python train.py --vocab_size=1898 --activation="reglu" --norm_eps=1e-06 --positions="learned" --bias="all" --init_std_qkv=0.0419 --init_std_up=0.0419 --lr=0.0102 --final_lr_fraction=0.0 --doc_mask=true --train_tokens=514800000 --steps=3928 --dataset="wikipedia_en"
Each number is 128 + 32 x the weight over its row's rms, rounded and kept within 0 to 255. Layers, rows and columns count from 0. Numbers have three digits each. The size before them is the row's rms in percent of the matrix's.

# layer 5 attention output, 256x256, rms 0.1, rows 214-255, columns 0-63
094:172185119191120129145101168129150135088125112107127084068159175121141130124143115132115161119172115105144115085122101142108176170085138107176117164142135159111149129133118105136106157109116145
104:099119117196094126123164103168140137163046133076138137138164120169153151133122139145115158138157109092156158132156119134129125084173115110093104150120135116120147131117099157097136146126108133
105:114138102107151090134112133183092161137151120148098127165149127118108165166144144141124095118163130071182093133145150119109054136089136155149143152063184133110190123094115137167101124174145184
093:138103108092107130103140125133146176118161132118068096133206165125159178164107104113123092140132141134114175122158125122192119201130123060192128093082115126114086168157101131165094122080205140
099:123167171129175165103108139126135157127093160100141139151114196139104140118067150118203118195140148110133114181141111060150152097082104165091089191135139151154095182207164129140131142136115126
097:150190112155126151137120174121129088094122127141104105101151123179167200175087129142091136068112103140153125144142166195079148158159086129091124139159148121136105118128083148130155128127161101
105:127047077191072123135138148151092098118114156134154178113093130126108118138136127210127128086170147101166123097093135173097112100141118109163145078120052110141194132085064088141113092124120167
097:088123125107147078142124116172092129134138161106182075184089088118156121132136192099133147063122074148111191102145185135142106133141111122083151162109124167097113129096099144127092124109111107
089:090146137122090143151126099095148131106097072119163143134154086159116150130173160134138132105138113138133178133165068208136149160109143117119068088150087119149159124089122116085100157140116154
094:198098055127127158098118140110161136104112108124133126141099092162115089141129124133147108139105125167118106139113091097164142163146069125145087072148111166143118128163138110140071098180138141
102:084122119112131144066088122135140140106072109181130119176145128131108129093112100155142188134145093122125086148120134104136126113113152140099184102164127102154086148101140095144143205143107156
105:124134122103141176124080152115107140151158140144092115135168099076163131136211188103134173069126129133144141164132124133104106155121121135106130159087163121116187074099091131108097104144133096
093:114132104125102072135147157113114114199145162105156139157157131157140183181114100155142097194106172110182082058122197122190101147132121129178158108144061066133104109111153084152103112048125182
096:199104093140132122100145133121158120116112149074112124114115096138122103182099189135115112127099166147070128104153151113141093162178135116135164123092118093117144115144147096124135146122069129
094:148122145134126131123092080133105165111166080117152141108148106130132101161084139157126122069102147086139167116098125168166079109129158091151117152111103123104193127125152110125151137186146142
101:127085157120143113100122070124098155116146132124144111117098148130114115121100099159097163090134114054117121200197126112142138136150177119129130112092121130080206092157180124122144134141115127
097:136111152117099156069149118098138135182124117089097132107142085128111126096116176093142145171120136113099088079076107185115119086089164137153140137143154164139098079115063092128104165207155085
107:080100105132141081179131100160138118090097129076154176084129129065130146160145115181124065134084155178127174138100176194143101140085137163193123152136122104144126155166166105178189063137108138
097:114102156110151126123148149079196111133107151105171095147139193179068122139093121145126162192126140143128117117133159122154139090116171095138136127182152099122101175193133129145147138167106149
101:150038125149138151142115102108166143196147164029100050062105144086122136114110150159126168148141136121155127140091094147136147164101136169160115100079098098131187201101085131094146096119112115
099:120081135096124120120154176116173121158120148108084072147129141117168128091064109144117164069102162164189107093148100141130150158118117165191117147115089159118124102161115167138100070056144084
087:140111192119160166102154159105141138160112109169130154135158113137155107093130109127110131152157101100109124115153146133115177163167153123083075134119109131101089142133187164139111128117145154
099:128163156169079162120090071123177049103144084090125120150143128103091166154074076180152171153140119130082099123129133143079135140183132178132104143132137103125131106119133113121121126145169153
095:115106108156102152113115112141096098127102204206116110080133117134124134109151101172162125149129132121211145173123144148108061112161100153109081179149121103090144155122160114122115150136176129
103:126161175112108125116079131069109190078127136147122106097066114173092092097172119082122082149116095183180124149146142138102140145117173128111151111117100095126089176120166116116145178119173110
105:149149125149174084153114101106119129138106093147136140114079133151136100153077129143121112105093111099119174135129112134116128127146071158128165115128131137142097124146086125163115098151111098
097:137109091096164161127120170142110085147131144145133192088151100164172143119142127161135176037137170126121134130114105090102083051145111153080103133112129124143093151103129153099153126130159096
097:172138154127153092125147126081132128118115137096140126119128175084118147187137113113110170099075100100049131108138144148117120191112116127158090066201087149115140124187169129114080150165154172
095:129125120157149114133142110170185130095135141104170091144074196161103102150150133120178113119149136139148105119121139171100130131115170156052136095137129122085137136164112123076063154123115128
104:060110150128059138127108128122101109134120105105109126193121147161143155136079112118106153126105077105147071127092100062144173130140155078104124141117136129095105109125150159094110127101162117
099:119093143154147128138089149118165160098160090133142131129123051098108125113141075141129149099167124129118113103134133118171198085094090127050112129116110141124156119104085108091162131070102089
098:092106117138098098150128118119105120112180130062097152164148117132167149089138134072106169093147110112111046173152133169104112146086162104149143124142098116131155138106119166115160153134126108
095:152154093148082124101151115144108128131133147120084229164119093099086155139153146104120108054138140122161194100171178137101131129085128143132150201145143087106170167083095165154140079129109141
105:091127106115130105092096100163138129167122165109093111176060137148088141129194190118140141127122122128102172168117075088124139136108118161096109114119105215126114156117127153118175084129089135
101:150155143127147129125137104123135153159148141104165116137109102112084101121092096088164171093076175188121121134162130142127187126155104095135139128138127133168133136200098151088115160142121112
107:125114068168129142106112158163155113075129127126118133093129083129136148171131122152119111142178100131114142102114159095112162158108118121121130140103132139153174142122104151144157129133141127
105:173122139156120145161131124145150097157175107125146148128096094118128108165131172093142149098112145109163149129131130067129118111106094110130119105117144136170184112129107153114165090110149152
100:138174088132136124160104110146152131114166116153158109122115122133139124168110146111151164126123126130076158156173125109117133163133147115080129182176122158080174129129130184109138145140097139
098:142154137168141111115122157114120087114133090076126123115131161171178127166200090169101124124154112160171123145117142150139158116108104179128162108145130151101108186095090112149152130123133053
097:092137172128101119133129122117122157138157121158110161110138141107202144117077129112077165133128128114157117178103146131149129100173116082185151096163115133144080140118055074149140123083180121
103:147113112142106131163087114090094151127180094122167125146139136150098102104194111133034107117115138144105184109110095152138098114086141092199154144099119139181129133086144176109174078113123127
106:145117140117080146087202118116090181125125102118138074124146102147138173116112134076142109190136102130101114135110152086140119106085106128117119104120126069169100120179160160114148127127236130